{
  "num_hidden_layers": 12,
  "hidden_size": 160,
  "num_attention_heads": 5,
  "num_key_value_heads": 5,
  "head_dim": 32,
  "intermediate_size": 640,
  "vocab_size": 562,
  "hidden_act": "swiglu",
  "norm": "rmsnorm",
  "norm_place": "pre",
  "norm_eps": 1e-05,
  "positions": "learned+rope",
  "rope_theta": 10000.0,
  "rope_fraction": 1.0,
  "qk_norm": true,
  "attn_scale": 0.177,
  "bias": "none",
  "tie_word_embeddings": false,
  "parallel_block": true,
  "init": "normal",
  "init_std_qkv": 0.0464,
  "init_std_o": 0.0,
  "init_std_up": 0.0464,
  "init_std_down": 0.0,
  "optimizer": "muon_variant",
  "learning_rate": 0.00596,
  "lr_mult_down": 2.0,
  "beta1": 0.93,
  "lr_head": 0.00744,
  "max_grad_norm": 2.0,
  "warmup_steps": 0,
  "schedule": "wsd",
  "decay_fraction": 0.561,
  "decay_shape": "linear",
  "final_lr_fraction": 0.0,
  "batch_tokens": 16384,
  "max_seq_len": 256,
  "doc_mask": true,
  "train_tokens": 190000000,
  "max_steps": 11597,
  "dataset": "wikipedia_en"
}
Each number is 128 + 24 x the weight over its row's rms, rounded and kept within 0 to 255. Layers, rows and columns count from 0. The size above them is the row's rms in percent of the matrix's.

# layer 4 MLP up, 640x160, rms 0.137, rows 581-595, columns 0-159
size [104 102 113  98 101 111  80 102 108 104  97 107  88  91  97]
[[ 91 128  80 101 130 104  97 119  88 156 129 150 115 135 133 160 154 139 121  83 143 118 101 115 114 149 145 141 111 129 140 136  97 111 130 118 129 104 154 183 137 105 143 133 155 104 106 136 150 136 149 167  81 117 137 149 127 149 136 131 114 142 119 152 155 141 115 123 142 158 105  96 147  98 143  88 129 148 144 116 135 120 138 168 130 114 137 152  77 129 106 112 113 136 161 104 134 106 110 151 113 117  94 112  94 139 101  99 125 137 119 113 123 120 100  92 104 146 131 185 128 141 115 131 144 117 163  96 104 125 103 150 114  85 118 161  55 161 104  97 153 112 156  63 100 130 132 121 113 168 124  78  75 116 128 118 151 172 117 114]
 [130 104 114 152 121 150 129 117 120 118 175 111 117 100 121 141 128 107 118 145 159  83  75 115 133 153 105 137 149  95 130 107 130 148 139 141 118 131 162 118  93 126 107 122 148 153 131 120 130 102 184 129 101 125 121  89  81 136  85  89 151 153 166  99 138 171  98 186 155 156 153 141 168 101 143 134 177 138 141  87 135 148 118  95 119  95 104 134 128 107 132 142 130 135 110 138 175  94  98 138 116 126 170 147 143 103 147 144 115 133 133  92 111 110 135 140  81 118 107 101  85 129 150 142 138 135  97 158 135 108 137 131  87 106 158 149 134 144 155  95 168 107 124 143 129  78 128  91 119 108 173 125 139 124 104 136  85 143 124 133]
 [105 131 126 130  92 126 116 159 197 151 117 151 153 145 141 154 142 163 160 123 150 120 142 105 129 106 154 156 121 109  72 133 145  97 141 144 146  86 119 145 135 129 119 155 100 154  75  63  83 122 119  81 121 146 153 137 123 115 158 165 113 141 101 127 132  98 134 103 108 111 126 118 168 105 129 133 143 143 173 133 165 108 127 138 164 126 136 120 124 147 105 126 119 102 124 121 147 132 116  82  80 185 165 153 141 138  87  72  96 100 134 113 115 150 102  97 100 110 128 161 147 131  65 136 122 106 126 133  96 110 151 155 116 131 122 140 117 133 147  86 122 134 116 124 106 164 108 153 139 137 114 136 137 122 116 135 112 126  85 135]
 [137 120 181 145  92 151 141 152 129 167 124 140 151 165 103 150 129 173 115 128 122 139 142 113 103 138 107 135 146 137 103 148 131 118 125 126 110 128 118 110  97  99 136 106 109 129 146 167 129 120  99 116 149 138 148 116 141 128  91 170 150 124 121 123 137 167 118 147 122 108 112 128 148 109 129 121 166 110 116 135  86 101 116 110  71 143 182 119 158 115 125 156  95  68 145 162 166 124 101 129 147 133  67 138  99 144 151 133 115 114 156 139 125 132 139 101  92  95  97 102 130  81 136 170 114 197 158 136 139 114 138 110 102 135 193 127 159 163 149  91 119 136 129 109 114 107 129 152  95 111 162 117 102 128 126 154  86 122 142 113]
 [109  93 129 113 104 119 161 158 149 126 104 118  98 119 102 131 171 132 139 102 111 121 158 166  91 108 108 122 135 153 133 135 140 117  85 107 106 110 145 100 111 145  94  95 105 130  96 143 123 148 157 106 140 163  89 121 174 141  91 154 138 102  91 143 128 129 150 115 136 143 138 143 116 127 134 146 126 143 155 133 132  99 125 104 144 136 136 124 144 116 117 109 117 129 163 137  88 105 122 149 118  91 114  98  97  89 193 132 173 116 106 102 139 172  91 125 148 148 126 149 168 136 105 135  78 124 127 116  77 120 156 146 116 136 183 133 137  80 119 175 126 118 116  95 142 110  93 191 113 100 140 131 117 159 119 134 132 116 169  89]
 [115 168 109 140 119 144 165 154 145 119 174 177  93 152 105 116 155 131 125 124 111 139 129 173 114  97 122 139 134 133 160 144 132  64 100 139 152 187 116 120 142 133 129 122 141 148  99 132 132 162 155 133 122 143 146 135 131 124 101 128 107 144 147 136 119 128 109 142 126 141 106  79 121 146 142 133 146 166  92  90 104 107 135 132 122  86  91 156 156 125 126 119  97 172  99 144 133  97 133  88  82  88 173 156 124 132 123 137 130 150 109 146 129 110 100 122 176 111  96 122 118 145 127 112 178 129 131 170 120 119 130 115 131 122 165 133 113 133 129 165 165 122 102 147  70 119 151 136 122 120 140 158 140 145  84  99 107 189 129  85]
 [106 123 138 157 150 163 119 153 162 139 128 149 138 130 141 100 124 129 150 103 146  84 103 146 138 119 123 124 146 114 158 118 128 137 108 103 165 145 186 124 135 152 129 129 136 142 142 117 139 125 187 172 103 166 128 172  93 124 130 147  71 119 114 139 155 109 141 135 152 154 121 157 155  94 164 138 146 172 138 132 165 129  77 131 130 107 168 129  89  97 145 114 107 139  93 140  96 126 113  84 142 139 108 144 135  91 100 119 100 149 140  84 143 152 144 126 141 138  86 123 114 121 102 131  92  92 106  93 141 151 117 132 141 170 152 159 128 106 142 107 141 117 115 115 115 140 154 119 126  75 129  96 110 122 112 193 147  94 133  85]
 [158 155 122 144 148 125 135 141 158 135 111 123 160 152  67 118 159 124 117 100 132  87 110 152 118 125  96 162 136 164 124 148 181 139 143 146 122  84 122  61 149 115 130  87 115  94 179 117 118 134 114 141 121 113 132 123 147 129 128 101 142 110 113 101 125 166 128 155 115  98 109 121 134 151 120 105 137 109  93 140 117 181 110 143 126 138  86 140 139 123 119 132  91 139  96  97 105 132 151 127 127 135 138 104 140 119 106 146 140 164 118 181 100 144 185  80 103 142 121 176 171 138 165 100 136 171 141 123  97 120 137 132 115 158 119 128  76 145 125 140 145 131 120  98  85 111 130 104 105 182 122 121 103 163 122 114 130 137 100 127]
 [153  94 145 136 111 126 142 121 137 158 147 134 131 126 154 140 120 137 126 134 105 121 126 164 180 115 161 113 145 162  83 177 115 113 106 153 137 161  87 100 112 132 153 106 121 123 131 103 133  72  92 170 144 129 133 131 148 158 100 126 122 118 162  62 121 107 166 142  87 131  94 136 118 157 155 138 106 150 172 122 156 124 142  74 127 122  98 137 108 162 151 116 136 101 126 131  74 166 128 141 145 145 135 153 161 142 165 145 121 123 117 135 172 158  97 105 138 127 122 105 103 115 103 117 139 150 137 105 150 108 166 117 119 101 107  84  94 103 124 120 113 148 145  96 125 100 126 146 109 143 135 154  99 115 128 159 113 130 134 200]
 [149 126 182 108 117 116 109 128 148 112 129 182 161  91  96 136 146 196 168 129 135  80  83 130 127 139 149 105 152 125 142 149 173 162 173 130 128 132 118 126  75 111 164 113 135 123  92 149 141 114 128 128 123 137 108 104 150 190 106 159 147 129 154 129 164 142 138 177 127 104 122 133 121 137 106  97 122 112 181  83 159 109 134 159 135 108 100 133 122 138 127 111 157 111 124 151 111 173 146 162 151 112 119 118  84 130 169 104 114 127 116 148  99  98 143 105 122 134 138 130  80 136 157 149 120 134 122 133 145 133 162 113 155 165 160 131 126 122 124  84 137 152 109 138 118 183 154 151 115 129 129 145 121 122 137 156 119 136 128 156]
 [126 149 127 149 173 135 160 118 124 159 131 100 127 146  95  84 127 150 120 104 145 147 130 113 156 160 163 148 143 104 141 147 115 174 109 133 142 130 135 133 124 145  71 158  77  86 112 151 162 125 138 140  97  94 125 122 119 106 152 121 113  88 146 114 123 128  71 152 150  91 150 160 149 138 116 120 154 114 135 138 109  83 114 145 141 157 179 107 150 150 152 134 121  77 164 130 101 146 100 148 128 148 126 143 129  92 165 153 118 131 147 146 114 138 125 167 144 110 127 156 144 167 112 132 141 104 178 185  87 102 113 106 120 124 133 117 143  98 127 124 119 144 128 114 192  96 145  95 149 177 134 151 132 116 136 129 133 144 110 156]
 [156 126 152 138 150 170 125 120 179 125 109 158 114 120  84 165 121  92 115 122 148 164 171 136 133 115 111 136 169  98 121 126 164 169 124  89 115 165 140 159 146 182 113 183 150 148 144 144 163 183 121 125 130 101 145 139 107 137 131 144 157 132 120 150 133 141  72 105  90 106 102 148 142 150 140 139 117 120 111 113  98 121 168 121 135 152 100 163 104 111 104 159 131 113 158 133  97 104 101 109  93 121 121 134 119 114 145 116 127 161 128 106 179  97  81 156 138 124 162 144 138 125 130 130 160 118 146 149 128  98 120 166 129 142 120 145 157 135 137  90 120 127 120 129 154 126 148 186 150 128 138 144 134 113  79 151 139 122 175 129]
 [ 90  89  76 120 147  87 137  86 107 109 152 111 109 152 138 138 172 140 109 112 186 189 113 113  99 120 142 132 152 186 126 106 165 184  97 153  81 119 129 123 149 154 108 135 130 108 140 128 101 116  99 107 144 144 160 123 124 143 128  89 136  92 104 106 129 141 134 155 127 147 178 110 123 116 103 108 115 136 155 149 116 128 158 125 122 111 124 172  92 121 113 127 160 143 124  93 124 129 149  87 161 146 157 153 116 147 100 131 197 116 112 148 137 151 140 144 123 131 130 143 125 111 138 123 113 128  81 151 158 144 142 115 101 110 164 131 150 120  96 133 100 114 119 111 115 165 123 128 181 157 127 131 115 131 143 148  97 110 115 113]
 [167 134 106 135 153 104 157 118 126 118 187  90 130 145 139 131  99 156 137 154 172 109 135 120 126 160 108  89 118 101 135 182 154 148 108 162  99 148 133 137 133 122  88 112 127 123 102 125  97  93 149 173  57 123 143 144 137 139 103 133 153 150 156  96  82 103 120  93 120 141 116  98 143 156 126 104  70 118 149 181 129 133 136 143 126 139 143 130 147 121 113 125 110  75 176 146 106 111 163 130  92 149 140 127 128 111 133 137  87 132 116 108 132 150 141 127 133 115 137  87 154 135  89 100 114 170 113 115 135 137 119 116 163 122 128 176  96 149 132 102  99 115 119 132 120  86  99 138 152 149 118 116 157 123 159 132 151 141 103 101]
 [143 100 112 106 128 137 152  91 146 115 130 134 145 120 127 134 101  96  92 126  99 130 111  96 150 134 114 184 148 117 132 132 146 165 133  64 134 114 120  55 160  96 100 102 127 134 106 127 164  96  98  98 149 144 143 125 129 160 120 114 143  97 160 154 117 159 122 180 120 139  97 117 149  87 142 127 132 116 122  83 154 128 142 153 166 127 111 141 132  82  82 135 132 137 121 120 128 141 122 120  99  98 146 117 131 148 145 134 157 169 151 110 123 156 156 135  88 151 167 112 145 121 155 101 124 156 120 132 106 147 137 154  89 141  91 124  75 104 157 115 126 110 109 165 156 176 116  68 118 121 129 135 116 123 102 145  91 129 109 128]]
# layer 4 MLP down (transposed), 640x160, rms 0.129, rows 581-594, columns 0-159
size [105 104 114 106  99 101  91 102 106 102 101 106  91  98]
[[101 153 166 134 151 122 161 132 140 142 126 114 113 135 118  88 105 124 161 175 175 132 107 148 113 120 125 166 141  85 129 135 120 154  77  89 135 115  69  99 165 137 167 147 146  69 152 146 112 110 123 106 124 108 170 112 161 101 163 127  98 152 101  83 104 152 113 140 107 124 120 144 139 139  95 109 159  98 103 126 137 149 133 155 150 114 119 137 152 132 173 149  84 140 166 137 155 142 156 102 124 136 143 131 134 109 112 126 109 127  94 139 138 164 134 122  89  82 154  75 101 138 150 132 108 101 141  84 159 121 151 119 131 132 128 106 142  93 142 108 115 151 143 134 128 128 117 127 130 140 124 108 125 145  89 102  88  81 113 144]
 [130 117 133 190 103 121  86 133 147  95 119  93 151 130 113 145 122  85 138 144 137 134  93 129 134 138 159  87 100 122 102 120 166 117 127 132 149 115 106 155 158 112 126 162 131 111 152 148  75 115 137 123 131 158 126 160 121  96 151 126 158 153 143 124 109 155 138 120 157 159 128 101  84 105 130 139 133  95 101 155 150 138 131  84 138 109 108 121 173 113 155 149 139 113 112 112 149 128 112 136 125 151 117 113 164  78 148 104 146 119 146 159 131 142 109 133 105 138 145 183 148 110 111 112 128  59  87 174 124 136 171 107 118 100 115  82 125 122 168 152  69 138 106 141 116 126 148 131 152 137 170 118 147 124 140 100 100 166 155 111]
 [114 140 149 146 150 151 127 132  95 132 112 137 174 144 143 137 146 123 127 126 124 131 119 138 127 130 135 152 148  91 111  93 134 113  97 120 138 122  86 159 101 169  82 133 165 131 111 121 189 107 102 136 110  92 103 133 165 133 102  92 127 166 114 123 126 134 173 135  96 170 131 148 174 116 161 168 148 110 114 168 134 159  97 109 117 194 104 117 103 156 117 126 155 142 142 137  94 129 116 103 110 135  85 136  50 132 151 127 182 104  93 112 118  83 136 145 153 112 102 122 136 157  72 112 122 119 152 120 126 119 111 158 109 133 125 149 149 126 126 124 123 127 134 141 117 131 124 121 120 149  81 115 117 151 114 163  98  94 136 152]
 [146 125 143 127 132 104 133 132 123 164 121 106 146 153 118 201 101 139 129 150 158 114 109 121 138  94 145 139 142 125 136 130 150 115 117 158 145 126 177 117 119 123 117 119 136 114 119 177 103 145 118 149 147 124  99 128 127 143 136 133 168 154 180 101 138 121 144 148 195 146 130 147 120 173 127 127 126  63 124 143 119 143  96 115 114 176 139 132 135 158 200 118  77 117 143 112 155 108 121 107 120 116 135 129 115 126 122 138 134 109 149 118 145 126 120 113 122 110 101 110 168 104  97 166 138 148 126 143 138 149 103 125  93 106 184 137 150 105 132 129 133 147 130 125 123 146 216  82 140 110 115 169 121  78 125 157 155 137 130  97]
 [141 154 113  88 110 179 115 105 145 165 157 125 156 160 113 110 118 172 113 159  97 106 114 144 151 151 103 105 104 162 136  68 143 120 129  75 130  79 122 117 176 165 127 134 123 138 123 151 111 153 143  93 130 123 141 126 156 150 148 152 170 165 149 128 124 140 116 119 112  88 160 143 110 136 109 159 164 113 195 163 158  94 124 148 154 156 150 123 115 100 104  85 112 140 151 141 102 129 143  65 134 121 128 128 154 135 139 135 156 112 140 135 111 109 123 138 150 147  90 136 134 118 125 125 141 133 128 131 102  92 132 155 154 125 105 111 158 136 123  89 123 168 179 115 114 148 124 144 106 101 145  93 126 141 163 112 109 115  97 120]
 [125  80 146 126 117 124 154 125 111 127 161 100  96  72 115 137  97 138 135 143 139 118 108 133  92 160 149 100 132  97  88 107 142 127 128 134 145  94  77 148 149 101 127 150 103 112 172 103 132 160 150 144 121 128 173 117 135 119 130  93  67 158 113 120 169 116 146 119 105 161 112 158 159 141 181  80  97 157 163 152 135 122 129 104 111 116 114 128 171 125 117 102 105 106 122  96 149 144 147 129 149 144 117 129 147 103  79 129 149 103 128 121  99 165 127 136 112  87 152 120 115 147 135 106  86  81 140 149 119 148 149 160 107 157 116 153 111 163 146 146 116 169 156 135 120 122 120 106 181  95 112 134 140 134 136 112 119  98 123 100]
 [ 98 116 123 153 128 113 111 156 182 130 122 148 114 120 121 127  99 122  98 124 146 119 146 112 129 147 114 171 155 102 128 115 114 103 111 137 156 126 105 120 159 144 166 130 137 159 159 141 185 115  95 152 136 169 141 137 139 112 109 165 156 152 132 141 102 106 199 158 176 119 118 115 155 122 132 137 111 156 174 126 112 100  90 140 177 104 104 100 124 126 136 122 103 164 123 118  90 107  74 151 132 120 109 119 152 133 108 124 145  94  95 110 156 159 143 126 126 115 126 172 152 110 115 119  96  82 134  97 166 135 178 125 150 134 141 105 135  99 137 168 148 146 112 139 105 169 173 156 124  70 128 129 120 128 158 126 143 130 148 130]
 [181 128 116 116 113 122  91  81 150 178  75 114 135 154 117 125 116  96 140 137 131 121 152 140 147 152  93 166 194 142 116 120 133 105 113 128  98 111 166 126 115  86 142  86 109 138 158 128  85 116 169 145 104 168 164 120 142 128 132  99 119 112 128  79 136 132 176 149 174 144 102 141 189 145 122 144 127 123 126 124 136 122 119 128 108 158 103 130 123 129 165 106  48 115  99 127 134 154 158 119 127 169 114 130 112 131 147 125 153 135 128 161 150 141 155 112 121  81 124 109 135 120 138  91 108 140 160 131 120 147 148 146 143 153 119 101  96 175 117 132 104 130 134 126 108 117 149 132 150 136 147 162 130 147 154 111 131 123  93 132]
 [105 126 134 127 139 114 137 133  97 118 144 112  87 121 110 132 133 184 165 132 119 149 133  90 156 129 110 131 113 206 114 134  87 136 148 117  91 119 136 141  86 168  75  96 152 152 142 125 183 153 108 134 148 142 121 111 142  95 134 121 136 112  92 135  89 119 133 132 148 138  75 113 150 115 148 133 113 127  99 135 149 123 151 108 130 177 126 147 137  91 109 139 152 131 178 127 119  90 140 120 127 139  89  92 107 117 119 174 111 124 108 120 127 120 158 160 147  52 150  88 115 129 143 127 165 144 140 131 114 120 108 133 114 157  99 175 114  89 114 114 175 110 135 127 111 132 110 134 101  98 124 141 105 137 126 120  87 113 108 101]
 [158 126 148 109  94 128 140 151 147 102 117 161 139 130 139 132 125 124 157  86 123  81 153 136 125 143 181 135 137  94 114 153 169 104 144 135 155 109 132 156 109 113 127 153 132  68  85 150 137  92 122 105  96 115 150 124 143 150 107 126  99 117 136 125 176 117 197 123 143 116 128 103 105 132  97 112 134 117 111 131 167 150 148 181  84 115 114 135 132 133 152  81  94 118  98 126 129 141  90 110 182 159 103 134 133 130  88 126 121 117 103 131  95  85 143 141  98 102 135 117 107 172 110 128 168 151 126 128 162 117 125 111  68 136 147 109 121 102 110 101 127  87 129 150 153 130 141 146 149 131  97 159 102 149  97 118 132 149 135 140]
 [182 130 133 142 133 153 134 129  84 156 122 101  91 157 133 117 110  68 181 109 136 100 120  90 195 122 149 112 119 132  96 142 147 141 136  99 117 123 152 127 178 137 129 146  86 147 126 130 146 109 138 148 120 110 141 160 145 153 136 136 111 132 147 169 138  92 116 129 111 145 166 107 106 121 164 194 135 191 141 143  94 123 109 106 123 137 142 134 118 148 142 127 114 123 135 139  74 127  66  92 179 137 101 150 113 111 143 120 121 146 138 128 134 112 134 123 117 130 132 119 178 170 141 121 128 115 157 150 145 137 143 173 135 111 178 135 177 144 105 117 161 134 140 107 132 105 138 131  97 160 149 128 119 136 144 147 127 129 139 156]
 [111 166  96 108 118 140 162 108 168 145 123 152 183 124 133  88 156 140 111 132 135 142 143 128 121 148 146 128 123 106 112  93 189 125 164 172 122 154 121 146 160 116  85 100 131 148 151 128 132 128 167  86  92 151 154 144 147 136 130 108 133 180 103 137 123 138 189 127 120 133 116 130 147 124 101 141 183 132 153 121 125 105  94 104  97 111 163 141 145  77 127 143 135 176 103 138 123 111 121 110 112 113 107 100 150 131 101 131  84 109 130  86 127  80 146 113 153 100 133 103  59 114 141 126 163 133 131 104 142 151  71 133 145 127 141 128 112 127 144 172 141 131 115 141 104 118 129 140 154 141 114 116 158 155 108 138 154 125 112 139]
 [ 88 122  89 148 139 123 162 164  81 101  74 149 124  99 136 138 125 155 120 132 196 144 117  79 164 172 126 113 100 162 145 135 152 122 132 144 132 109 149 125 134 132 159 142 119 123  87 174 108 126 141 151 111 180 120 147 139 112 156 129 134 141 143 124 126 143 153 114 100 133 130 134 173 113 151 136 117 132 152 136 139 132 150 116 139 147 116 102 112 156  82  94 119 102  95 191  97 151 140 171 129 131 157 132 167 121  92 150 114 115 151 141 131 110 121 100 111 102 127 147  95 149 149  99 126 127 103 121 183 109 149 116 124 130 110 160 130 137 114 150 113 148  99 145 134 196 163 113 144 125 107 130  68 123 106 124 120 120 132 153]
 [109  78 121 129 146 122 108 134 128 153 116 131 122 105 127  79  97 114 145 121 114 120 149 130 140 143 107 152  95 133  86 140 111 104 147 136  97 123 133 118 133 154 168 128 141 134  93 155 160 126 152 132 100 149 133  89 152 130 186 125 101 126 178 127 144 163 107 114 123 150 120 113 120 129 149 115 127 141 120 192 151 104 129 127  53 135 137 119 142 110 110  80 114  98 128 128 131 115 113 141 124 136 149 119 123 117 118 155  80 113  92 135  95 129  71 139 119  87 130 106 109  68  95 137  63 156 130  95 166 108 139 124 129 121 106 125  76 130 160 142 125 139 152 122 164 124 149  99 100 169 134  94 159 133 130 161 146 141 134 103]]
# layer 4 MLP gate, 640x160, rms 0.142, rows 582-595, columns 0-159
size [109 117 103 104 107  75 105 108 101 102 100  88  97  99]
[[140 156 170 146 128 155  99 116  86  98 182 138 120 140 146  97 137  69 117 133 104 118  85 110 127 111 102 159 129  99 149 109 155 142 120 141 124 128 154 133 126 127 166 125 145 125 167 121 143 172 151 138  95 114 113  95  85 143 129 114 175 120 132 152 122 137 178 172 113 140 126 116 110  93 100 144 142 141 142 141 134 138 127 126  85 136  93 119 141 112 163 149 131 179  70 122 185  98 130 159  97 129 163 169 180 127 123 109 111 109 151 126 156 106 137 129  97 140  95 131 123 124 144 169 137 137 135 155 149 117 118 124 123 142 119 119 156 147 174 117 143 106 167 169 132 119 150 140 117 111 147 111 114  93 141 157 148 130 167 129]
 [137 127 175 166 144 116 103 107 110 126 153  96 133 148 122  97 130 146 128 120 126  77 119 155 142  85 143 134 114 125 100 135 120 141  99 141 134  66  98 132 163  98 120 131 112  94 152 103 118 146 142  93 137  90 131 124  83  50 103  90  79 117 138 150 116 114 143 100 160 147 127 165 140 112 133 137 128 154  91 129  88 127 128 121 121 109 163 130 144 140 161 131 126 137 184 137 135 151 125 102 141 122 126 107 131 146 117 125  88 113 160 131 139 112 111 163 145 160 152 153 107  62 125  60 134 126 143 123 140 120 123 112 130 124 129 169 155 156 106 142 102 109 124 122 125 159 121 122 140 135  76  76 120 114  88 116 116 128 117 107]
 [101 146 170 115  98 145 105 118 149 159 114 124 159 150 126 179 159 163 154 138 151 195  93 130 126 123 143 163 127 125 152 132 120 128 151 153  95 103 149 132 151 130 110  99 125 129 144 132 136 172 151 135 123 130 116 148 164 148 145 147 138 114 132  93 112  95 139 135 140 116 125 130  82 183  99 153 140 131 119  91 130 148 146 105 146 149  97 123 110 157 101 114 141 116 126  85 145 101 106 110 133 189 142  88 131  92  83 118 118 127 126 136  92 121 151 125 131  77 123 120 123  94 126 159 117 155 142  82  53 125 130 165 134 138 160 161 107 128 162 138  84 133 103 141 116 129  86 128 152 161 132 124 125 120 101 119 128 139 131  90]
 [144 160 123  91 110 107 120 111 164 126 154 111 123 135  97  97 161 116 134 153 141 127  73 170 123 106 126 118 124 108 122 161 100 128 152 105 124  77 103  72 148 183 145 158 108 142 160 159 137 179 139  88 163  95 125  98 144  98 136 127 116 160 128 140 129 143 155 135 117 106 135 137  98 122 108 136  76 108 139 102 159 149 144 139 121 176 101 173 108 124 109 138 109 138 125  94 118  92 139 130 129 132 106 133  96 128 126 138 101 128 113 139  96 138 144 141 132 106 121  91 132 167  93 167 109 161 153 118 158 105 126  99 135 170  95 125  98 148  94  99  88 118 103 112 149 122 150 143 134 122  89  99 120 111 108  94 124 106 118 164]
 [191 122  97  98 140 143  95 106 109 166 139 153 134 123 139 105 121 122 116 131 130 133 104 155 168  94 118 138 134 111 116 104 109 153 147 151 101 127 118 148 148 140 150 124 157 174  87 108 121 104 109 142 162 168 125 114 132 141 150  84 132 139 180 110 141 146 130 152 137 138 122 154 118 135 122 147 122 131 119 112 126 136 121  88 137 107 118 139 117 130 142 144 115 110 139 132 126 119 115 131 138 100 141 148 178 165 162  98  76 138 124  85 120 166  72 143 113 120 127 181  96 139  59 123 108 134 138  95 110 160 114 112 104 138 168 116 116 129 142 147 204  93 112 136 171 141 145 118 158 117  98  97 138 131  99 177 156 130 116 131]
 [ 98 117 126  86 134 116 127 116 166 139 148 107 140 170 126 106 121 121 121 117 114 105 138 127 135 148  77 141 120 151 121 130 139 102 141 119 104 142 153 135 142 148 134  92 152 178 103 134 144 112  88 170 159 121 141  87 107 129 108 112  78 130 100 118 151 110  99 127 151 137 136 178 149 101 144 137 149 149 122 144 145 126  99 120 154 140 146 136 122 110 149 148 135 147 101  85 120 133 135 133 149 112  84 151 122 134  97 109 117 168 120 114 154 133 141 152 157 163 104 136 102  93 145 102 134  96  95  67 100 106 142  89 158 154 139 136 106 147 122 108 106  86 108 167  96 119 155 118  94  53 114  78  98  96 110 140  93 144 136  99]
 [120 176 125 158 162 114 114 139 172 117  99 123 142 149 144 163 109 139 138 131 110 170 153 128 140 113 101 183 149 135  95 119 122 142 110  96 103 119 154 145 121 143 156 144 145  90 124 128 118 142 149  93 146 125 145  81 174 167 157 148 163 129 168  98 143 128 134 146 125 132 111 153 109 129  86 179  69 145 162 148 120  93 114 186 111 156 157 115 143  98 152 142 138 109 109 140 104 147  88 132 140 114 137 126 119 148 147 133 135 156 125  95 121  96 143  77 104 102 144 115 148 129 153 111 156 135 126 131  89 169 179 126 121 111 108 136 133 134 110 163  81 140 137 137 140 132 119  78 103 159 116 127 119 130 133 135 132  94 164 100]
 [131 160 123 165 134 113 138 107 124 133 125 123 117  97 120 147 154 140  78 120 117 124 119 127 131 125 107 138 151 115 119 154 104 136 146 159 125 116 103 129 121 138 183 136 113 178 119 129 130  89 117 124 101 115  97  93 133 171 133 136 194 140 138 114 119 114  99 152 122 124 151 112 139 104 126 129  94 159 100 110 109 118 153 152 145  91 133 127 131 116 156 140 170 104  89 108 156 150 152 137 152 114 110  73 157 170 109 130 132 124 158 125 176 158  58 119 108 115  75 120  80 140 135 119 106 148 131 154 154 133 124 123 157 119 160  88  56 124 153 118 147  92 146  74 145 101 104 113 126 147 120  96 151 140 117 137 135 153 117 150]
 [109  92 146 118 130 106 125 152  88 118 124 130  93 127 138 107 102 149 162 135 140 149 113 152 114 169 142 113 106 175 138 142 161 139 193 111 161 132 152 138  89 100  96 161  97 156 124 123 140 118 141 142 145 134 151 127 138 125 136 120 141 113 148 136 189 158 110  76 145 141 169  95  95 122 129 126 159 114 142 160 127 125  84 121  94 116 158 120 153 139 102 161 101 126 105 139 108  99 119 104 168 115 140 131 157 159  97 109 117 138 171 107  54 140 116 142 143 122  73 126 141 161 127 141 117 129  99 116 100 142 148 128  99 133 139 134 154 131 112 124 170  92 151 141  80 129  91  95 153 119 100 126 141 111 111 132 120 148 155  98]
 [147 133 126  78 143 126  85 112 125 146  99 139 111  96 162 116 133 140 149 124 140  97 111 167 182  84 155 130 111 125  95 120 130 109 153  86 137 111 139 146 139  93 128 123 123 135 186 149 111 101 123 139 133 123 138 134 133 164 110 160 139 171  96 140 108 132 112 130 113 108 162 111  95 100 113 150 107 134 132 133  92 157 144 116 143 133 152 165 137 143 129 147 125 121 121 128 130 172 149 141 126 116 109 134 130  91 133 124 158  91 124 157  94 106 120  63 111 131 129  98 164 129 100 149 122 147 132  86 176 147 194 120 134 119 114 138 131 149 119 112 102  85 121 119 123 167 164 129 103 137 124  98  57 110 133 163 150  88 162 144]
 [135 139 123 135 157 156  94 126 163  80 137 100 104 135 126 134 145  91 110 133 137 147  93 106 124 120 103 178 146 118 148 113 162 151  97 116 130 129 123 135 119 181 107 206 133 138  94 157 146 137 118 107 146 135 142 150  97 132 125 153 116 136 115 148 111 136 139 110  79 180 137 112 118 127 140 119 123 125 128 139 105 144  95 157 136 116 133 126 120  77 153 180 106 140 160 105 126 168 112 118 104 136 149 135 149 134 140 126  82 147 138 102 127 116 133 145 107 163 135 187 168 107 104 112 145 104 150 168 101 104  96 150 129 114 120 144 113 104 143  84 125 131 119 153 152  98 141 174 125 156 156  75 166 138 104 170 135 108 162 114]
 [ 76 125 102 138 110 113 130 133  67 105 123 131 109 127 167  81 157 176 124 115 165 119 114 120 118 140 139 154  78 168  74 111 114 126 102 176  77 133 146 129 113  65 125 140 125 127 155 114  99 122 117  96 151 192 118  79 138 132 139  50 125 108 109  92 156 114 147 153 149 137 174 121  98 128 123 100 150 144 149 108 145 144 141 133 114 124 122 151 112 128 115 115 139  99 121 116 137 138 129 106 139 130 160 135  99 129  95  91 115  96 121 130 129  89 121  86 144 102 145 150 124 131 115 127 126 131 101 149 133 127 171 120 135 113 114  94 131  95 121 168 162 119 137 101 114 138 113 123 161  92 129 138 115 117 104 117 131 114 141 148]
 [136  87 125 129 137 112 108 139 114 146 181 100 113 161 111 136  85 107 160 111 129 147 139 160  77 178 156 140 153 122 163 179 131 143 150 157 101 134 103 115 125 150 121  78 160 146 124 138  97 118 107 140 113 104 118 129 105 138 106 148 163 140 137 123 107  80 121  93 117 125 159 135 127 154 136 105  90 133 137 134 140 136 136 146 160 141 125 116 107 114 159 180 148 124 177  82 113 113 116 140 154 164 157 131 155  91 169 128 124 131 129 152 125 121 130 140 120  77 114 119 138 132 164 154 131 148 144  96 111 126 115 136  89 179 131 105 144 142 136 114 115  81  84 148 141  95 109 126 144 140  82 148  98  99 142 126 181 103 116 141]
 [102 129 130 140 129 100 139 121 137 115 147 146 124 121 153 133 104 123 150 109 127 166 118 133 141 143 122 133 107 134 117 145  98 142 110 158 116 170 162 123 158 156 127 119 129 142 148 112 102  96 139 152 189 141 151  97 106 171 128  76 134  69 128 113 100 141 145 111 148 158 113 122 146 114 124  86  71 130 111 102 150 127 110 131 147 107 117 126 102  96 123 163 117 139 108 105 103 136  36 135 166 140 121 112 113 153 167 125  73 141 161 136 159 157 125 146  87 118 139 127 115 130 148  77 134 142  91 122 126 107 161 118 121 103 130  93 102  94 173 154 115 159 132 116 142 170 143  77 153 141 107 139 120 122  95 137 130 105 131 110]]